{
  "head_dim": 32,
  "norm_eps": 1e-06,
  "init": "normal",
  "init_std_o": 0.0411,
  "lr_mult_qkv": 0.5,
  "schedule": "wsd",
  "decay_shape": "linear",
  "doc_mask": true
}
Each number is 128 + 32 x the weight over its row's rms, rounded and kept within 0 to 255. Layers, rows and columns count from 0. Numbers have three digits each. The size before them is the row's rms in percent of the matrix's.

# layer 4 MLP down (transposed), 512x128, rms 0.123, rows 125-150, columns 0-127
103:142114078105130113140077152104090175100117077146111160137090103089113145129147132106128084151137138118094131124086105181146164094117118131122170137155111144145155121108245097184202153114149159098135110101128163124160157153167087074182108101157105108144122129077130101089112119161054184199131110117186132106119120134109128137219106077110127172121142129115130127073109141142125192147172
104:114090124104077129106137144128153164125135102056059139076104149135099119167138133106087116168134120142143162093134109122167133170124112142101154122129108169108083115081137144118145122177092086195119152142080096116127138184127163079168132103156136115127155178165128132111116120171175140095086180090076105122169083153166130196107152032114073152169085129156168137088160122120107168044129
097:009156056114090173140055135078129137130094164116133139148181112128150118123095121174102076170147115140123135143104129106180151140130087112169084137133159132124096134148134148136169181121115122129122136141124164094131108120126135156128176100115065137110052184151171092099164094072077101094159168109085147137154183116093139118123075132161092141159100140106113141165087148127090056148153
107:069142066141137140143108061147109109204097168140134166183108085183113128145129149188096160128119168112123069116088107130152127105127095114113132097169114134092077085087123114148117124089137164105130146136135122080081198127174139116142124151098176101128121081105139177078157163144145126126104128135150125187135066115085157102136064123134126163189119130134095214142125169101086084064136
105:110111125135134166106176185107154038113124063148159135073155132058149130122086145165096116118118102138188143170127108150135178093142157146167130092176109171162136087198034123174088142162119090164124124187137174121130094073139140089110149134124116125140112125100136107109158101126144155101147126156130168150131144093120107098039090101198153140067157079131134160117145101136130129142109
103:134114122175103137122181125115099107167097164187149201144105095076112144091122100121120113153154116137097098145172135175073160065103138096169144128161122121059139125075100106095124114093150128097037130094073056092149211094104131121137100077162166154125138110146142099093117098125127201161126133116156122131093130099138086120088116076124166086112096076126111098080165122108124093102129
108:088133106201075067118110151151123164092114102057129151087114137142124153153126118111110059128119151110155087132167119147097178154124123108138110134112134094115102126136118177112154078123168179091077169131132178183091155131095135150096126098086180091079127134118133127187165136080182091081099160057033097107108125110100103114105096169102100096159134114118108130103157188082134116128091
088:098109161142089110093145129171147126081150107069109166136160098145139110164194086152123108168167093125102102165169140185217159118144120092173156050136106197140068093130121162153177153100115117159115107094144172138155108165062191097092118111173120147068173136106144104116099137082135178146127168128127117136092128135145138101154144084082138077119121087089115142179146099139105102140150
105:092172170179168125132109203117158128079113125098138087118180156134175156172101108134155128147112143137132175095151159156164164117100120121116168162054116130132106177120207103190128155122111086133167161132155112089119106131135127119128148236154083124111115069163136148142118119160133159088135119086127155100096174089131074168127177147086167135101133153186184124116104135164174141177138
087:205133154139102103125130126139119141177118121092157131118148112119121112143093106081116086157153126091119170095087100093078124165120150090165114070141159125069097155093219120112167146138117203049173133147127128181092137085137120162106029077122135142096199112148070099102081157114111131126152122123114117124173130130140066104146109139105078107148160104148094137105169182112114114151145
098:138179174093096128118155105072105146185093157091145090136157137193077093161125131146159135161147088100138145129163126139093153076104183119118151154157178182112170171119108110145146102139094158090116169184151088109140126124117143139076110161153126155099087109078071096186111158088155149157138094175151123052185124142112109160099170121169110106099077146075100185164129114147126146102078
104:205163073135118071112110082114153058146172158120134141139153114103082100124122134111140129158099126116117142139065144126126207111179129125091113161141153105133129059077058066066170121150099097126137132211161104147160090141176118157079151098102162167136101149126104130112109135160111106109131154153104106078131160156176111124085169185104180112154130102120113120177152164121115119063119
100:103137123162075111112119169151144138117188133098108125144230142112150089109111156071089109129101122136152197099174139156105113101145139111098092122172133088093170118097132079160115122150141156181092088134170087113136119154159128123166106141176138103099105164159091151064129092107159156127164180079143080180144105119118094083145136091101171172126125192141140174082144137061157076171159
094:198150092103150138118185130172096119142107115111117178113110145121172127142151151172071143156164058139106126118065183176119120187100105148131128101093114125147159066130153101136101124165105153203092104115104119123074156121087096099183184133146123167180190172133177091098122183081133181128127145098110130089176171120124122154146175105159122131167097070168129141111122118116140141077096
096:174131185089100153138154115126117158141109135112199160125148147137089167099058220156132144105173133148090123124132131186129111135131121182112167166070097115148116142136191142116147146159160086168149156091120128105119167063103151110072148134101160084161164089115144104138128149152152126101179125150095172089099077120151088102125051127124101194129101156124107144083080102128096195130175
110:086087124144148067124160095137120099178113077115097200184090149145127130121092104153182102141087128087120087121089124133156117061184109122105097151113118121124111101127143106142094087108127133203130135160176222161123048080098102108125107109113142148157166136137095131084119170100080111084125074046125108146148098158157098116103127151152072101148081159152080123116121115112093124095114
112:131129136162127152108118126130179104132141098110074137162097138044131157141085119091115138129103152184088102202149186107159125127148111136174110181085052162091101171199112168183156109138133127176111140120140161128094100101167083132135079169085212132139114135162094143142124107123113116132080141117102178141178073138136120123131066111155128185104130109088068139130147156129067130102163
103:144099126134086130168132139147113175127120137084064133160148172144069102140135077163068132139136115131160097157112176116125106177069135126164099122117163157123110095085126145119084145147069167111152126139104077105153200156176091123178181097171153156085144166059164156130124171087103180136167123165159160134137136184139133164189117115098143154166162205142163137124122152151090107094073
090:142157127111115125128141095126128116108089175098161161079073146137105084123105146181190119100131152139151140106096175125107124120197040161133145130099150137063086103151121076163122089157143166168053207109171155103135175151099189120104105117144081092200098138087138211129139138145087125161134141115111126132157126126120116156163113093104109119131104161076102119146152071139118185090133
104:122181115136104121120156147208139082164151114158131097105089119107130126112130047139122189164120102064086100102182147102086112112115087088145144118154087130127056145081162118113148112106160124146133093137176144128135130124160125123062108114113136119131128124197132167125211102118098163162107127172140123069108092115097143079124098131129150149113137049109133082054077188152167085106154
099:206105176167152185157160194137179164125061086094146153129130110145081049107148117117078137168107079102176102150143084191092108102111134121138109099140084115095125122134108138093135177128084125095117127123176162142132239129150169136130113126123135102133155145165128127129103113161171116107156116131165128124139114131071110136057165173150175112082177102124140161119096136135141112075168
093:123120174094097098160146114139041105173128094141113132084101175113133091092124124142093129163165143128101111109092153172118100169103162137128105162112140096100153154156220161103117120063088112149151072138092119114088078159146137166118167113083104176142127106206161144092158151151163138076153135112137117137177108108131195139121130198122102188142148157113152194176178148106102126092098
091:175132193182080129157137117250201106131064143094131144154116109132088119131140124138145158089100107167133096130200159175123173154143115118060104114186076139157089186139092112173154088179123156146102129126103111121134135115110088101088146131153125147126103145083113147126127069156081114192149108153115062127108096152108194076152160130106144136098117117113134094117127128139125154143128
089:117168164153114118143087131158149123155118144098123163156148016073157132105160138109116081129108110112163112165135127156164126175124136065113118127131116100177170179107084128196145107106090161073142128090163106074177103122139069096159147129108100113078120133094140143105132158086111115104121156096146060190181142129120142116186132146103157143169121128148098114126174098091154026088133
094:208097162087131144118114086126116143027131135131104110149106103123103130111187141107112181149138102066149119126115162136091145088180130147125086108166148123148125109132070138146127094102128009152139167084141133132154114187131122091117165122135100157168092142120126183087123096125164152172116116061112122203123105107079158153106157145144143140141069101121140083154083102123143064113162
105:099148141172157076155120138125148086132125126095174059149113184095132127105164105073144114097171137090141103206152111168072109091127078127164155094129144182130140178111121124136132079161110077123127126134134149060172075078089044150135125148120106155199129139128120096166188083135113179152167099151164137113044165107121137129124171149145094143131117141153142122125155163109117109181161
# layer 4 MLP up, 512x128, rms 0.136, rows 126-150, columns 0-127
103:136109094136089068160147139092196152185149151153142130121102178100199141105152117075100105166106131105146196103116138084156108141079129098114165124054154106147132185158140109118139106118089084132080081153120143159112130124101097149113092164072137076133058074118113126153127168173125081141157098133121192123091116099079110155129091142137098153171151106142162104139099206121195113103123
102:132149139117152176149088084141096195118155149121115117064145160154140154099143122097152090093115119123143096088145126116099134183174127103135077182132155112063141139117129144115176182073192148133139144118118127142162103137161091188142060051140158113135121101165151151111144133158108133181116118100116192139099216053083144154052097129130091105135098107128138159157104115092139162149178
109:104107132141142118147036133051139105122126128185129106078093140192099081168148085094130131167139132141130140103140110106194153085156141139127072063165112139127098172107105192092159164084092148121119152158154120099129106102175189149147135136057178126118078123125141154165099167148110087127136168140173147152138111131100104130102149152081101106152058091095179137121208121096099127116120
106:115135076131166086109114169065146127190092107164122108086167122095166175126148126159092163150137152193121125140139083135171168188125114134165159164102117121111202139137078134152093102111185107160120143169084175156150096150117159115181093112060152116105079141082136110113091068117136128097148033132114118103083118110174134146133117100131170117137187133127154104094095105109118195106156
098:081138127107154122080116122104149186122114126159129060143170156215154095133159075102100185178089112157075148066086138152118158165122109105117162112133171127158117145147121070178112185151139147106135117164102148150152127120154104149149145106156161119140056186156130079126078094113108163152132077151151116092141130049164190139114135177073089108179121163146143148133114144157100105173114
112:124119079139133077136120130120171172162105124157124121091124145128178176172172138139054104107131109124102150109116132126145128141075194152186124161124167127074117111142166172093111095137134109183156121156086190140095125155105131184164062136065137152118060116138116068123115109107107129130109044112099157051090159109113137154127144170108114088190085123120118122089133127183202146126134
088:115192172123170159126148121154138144199172069128066128155152102111184150161181116126157107158111162161095104104141137102154136154058123169194064106071124113119129129128126080114118100082169110164115092148135163137122046122090099067148147139087170132162155138138094129126172146101161140078130174176158135084097146076099123149106102110136158095083185125083150176137154145168126114131125
106:161193135148175133114128162097134089127125070123153083155166232111122127113118086136057107149097127187121131125144090154138114112129111119121043160032170138121131073118136095117157073146198136126108129142165153156130136102170144071113113103108172104153133120114176099166130140178103132140175087168128175112101138070109145110120084119116101126196149140131144191133097143132119152116163
088:131177147176187177127084092125110187157146191142142140187092164167134134169174110081138119088147132138085134159162132102199125089104161177150152098133132086114160140070151140069104152071180129146097134145124171118135148131130089156175059173156185119126100110121122122150147139167135145100157139145023174117150134130170121129115181081129155119142121156094138141080128134100169150140094
101:133144155150153122123126109072122137101092133144128118121183122100114146091118088149155130063190164151082134117087124131083102146076114110178109160194201128130163088140122108096114148116206111155149113058127116132176115098135217111152158132112144161160073101128132155092124186175166074125147116108101190103141200081121094158076169125116179107113107147099124127104108106145114178097129
099:127168126129121202122108135066134179092181156124043181127148136117117119122103068125095154139147151069182145107131174104117098115111198150130128139168190101130112064134118120113136147181098094179183128147125141132191154113161206119107105110144098129107130108105125094164114144115203075129130152103044134145116122109155128126082083133125111133182146135120126168158079113070148108128103
102:114143136126109136094125089102118134111228141075136097140134119121123165147158143143184133146098133092113157045052160160132099143093095159033149114145178074094131091109103079098187146107187137162125081106157170118157091136144126153116106178128122184120152118158130152110112081143137154113141119188080130179130136084114113104115065153124133094168155113115106115170184117092127143150077
096:138124122199124144135144113111158126157129116190120117139118191155088091079216148147092145126115126173090177058168164108067154126112140121115107143098177148089181155141120101041143101170117125115117106114124122147144139130122120105100156148151059139149144142191122087132059123164089172137154092165115112115112150087116098126119166134067051097206135101149163162125154131123099169129120
094:113158112129116101114101107098113144106124100121082116135183228165090117045142121084111195098147099141153146110112037125072120080114074176140071152128160133143129175168147131122078082117122177177123097076123141147121151125169166162113079114173163135210061155137132148104131158125137114115146128185114142096133110098124113148130146093134099099166153121130106122185139129154111182158118
117:107138125094113150156134097167119154153156137142108144097137157148111074180172122114130176139085185147180143149136137122156093096098161138121126158127148122122196147117098170138090119104170165151111167127106129139123096139086109175115080150153118081203108152155124152139133213141165056149172142092141086154047119123174139143088114147115079054170164074151165182152187110136150151078134
112:094153110122121142112077111112150145174133088161096156072106126116207163105117071141080167157157137129112193100133165152104098167115123146172134151141119073117180115101092117084118153072124169121108095148072162118070078106123184131119116124091066164111109116119131076101135136095106135050103118146130120128148123112079155103125186138101139126079136126167161141096151123214220135117108
099:056116119129146146101044095098176148161136113149129111122131134132148162093213134113110082150131116118124107132105098180118135148094090104091107092132114117197100152167145157117142192152102154106121101105104149161139115156171146098170161137126155168209103184120162109175081195196181132083146117070166118163118137147103103104104120167097121152141099100140216121127119107154085108140121
082:139138134161108142136121161104129105137102089152162161143118189140092179172179159136066088096099105100116102136160140098107105101069068142163092130127132156142126216127117136052151133150129119212190165028130123113155165141137159152111140098061099150148073144120122143202137145176147123096155104187148145126106126115117137096153143124119150133111093151080142110117170154140160130196128
108:112144129113119179109132147126133120154155151181170116057110209151091163177163116143079098108184107099176150086090134140113133153122120134115121181184190104072099080152134133102163067127132102209153092152136112127108104097159165134125096152140121140110122114161103100187155174147135091103113075196110076145116123125140158119140065121146102118136152099102179159112101036114111109141151
099:134075096118106119150086081087189233116082107142110132063090147132095136139154114070080138099144145148112166138166155162169076126154107155062119095089148084174173123092127082138110110149126079113148075140110115126123093130123116118190086110140169104094112094101159064151145156131138089147094119158153087071115104146174134117138130145095117027121119083134124096124147107100149126117105
092:106169143120167137182153070059124130102135136133133082098128154122135092129159130167128124107130109131121065078129152161149135140134132138190116141150123125053168118112156123070158110147131100131100138086131076085151136107087071113144165118130089103181114110123106199127157127130123059105182168212034159145137149126109149103066105165106118067195130094144109190108112114108151118130110
090:104151129083107180129116129097145114143108087193118131180172090109191079186094078110122074114165200181144094101143140123133110148149164210099077154174073128117100145178082152132080128120114157123208154161106157109169118138113128102093102077136082090105154126097118107087148169112155084149127090103084120145139167100147170144104166137095184109159136132084114163106123153123132143102114
088:123170146153138115126162106144145178095144124113162187159143122126151141126121141163130137082126167149100162112190111157095146207114082147104138024137153094131118150110105140104060126060086118135130139102132130121077085171180083127132112144132204064119088138149154078185122105164150152078090069116138110126112172083124136105156106178088095146169164133127115120141133084089197113116139
093:162172069103168154158106122099140170154139121146089134131132111150107130130097171078076173124185136148151172104150175140114166119137149145144080119108183089101110150104101082120091112125140128152187196120100138082087129101095142078148147155131135115211151129146135088158176157137108088182080079150166145104136158107105176201127130108124145152169118053156084130142086157078161158127072
104:098117116143100152103105137072181126160167157142042128081122201112081131136125116152166105137158182134185147138147136143131121136117138115077116102123105106137161211142131101128140105144101151141091088127121180143095050128108143141153077152129048125142160144129172130185207144085171100125149094127132168095093174052130185078123136133108128166118119118194122119161116156126174109134105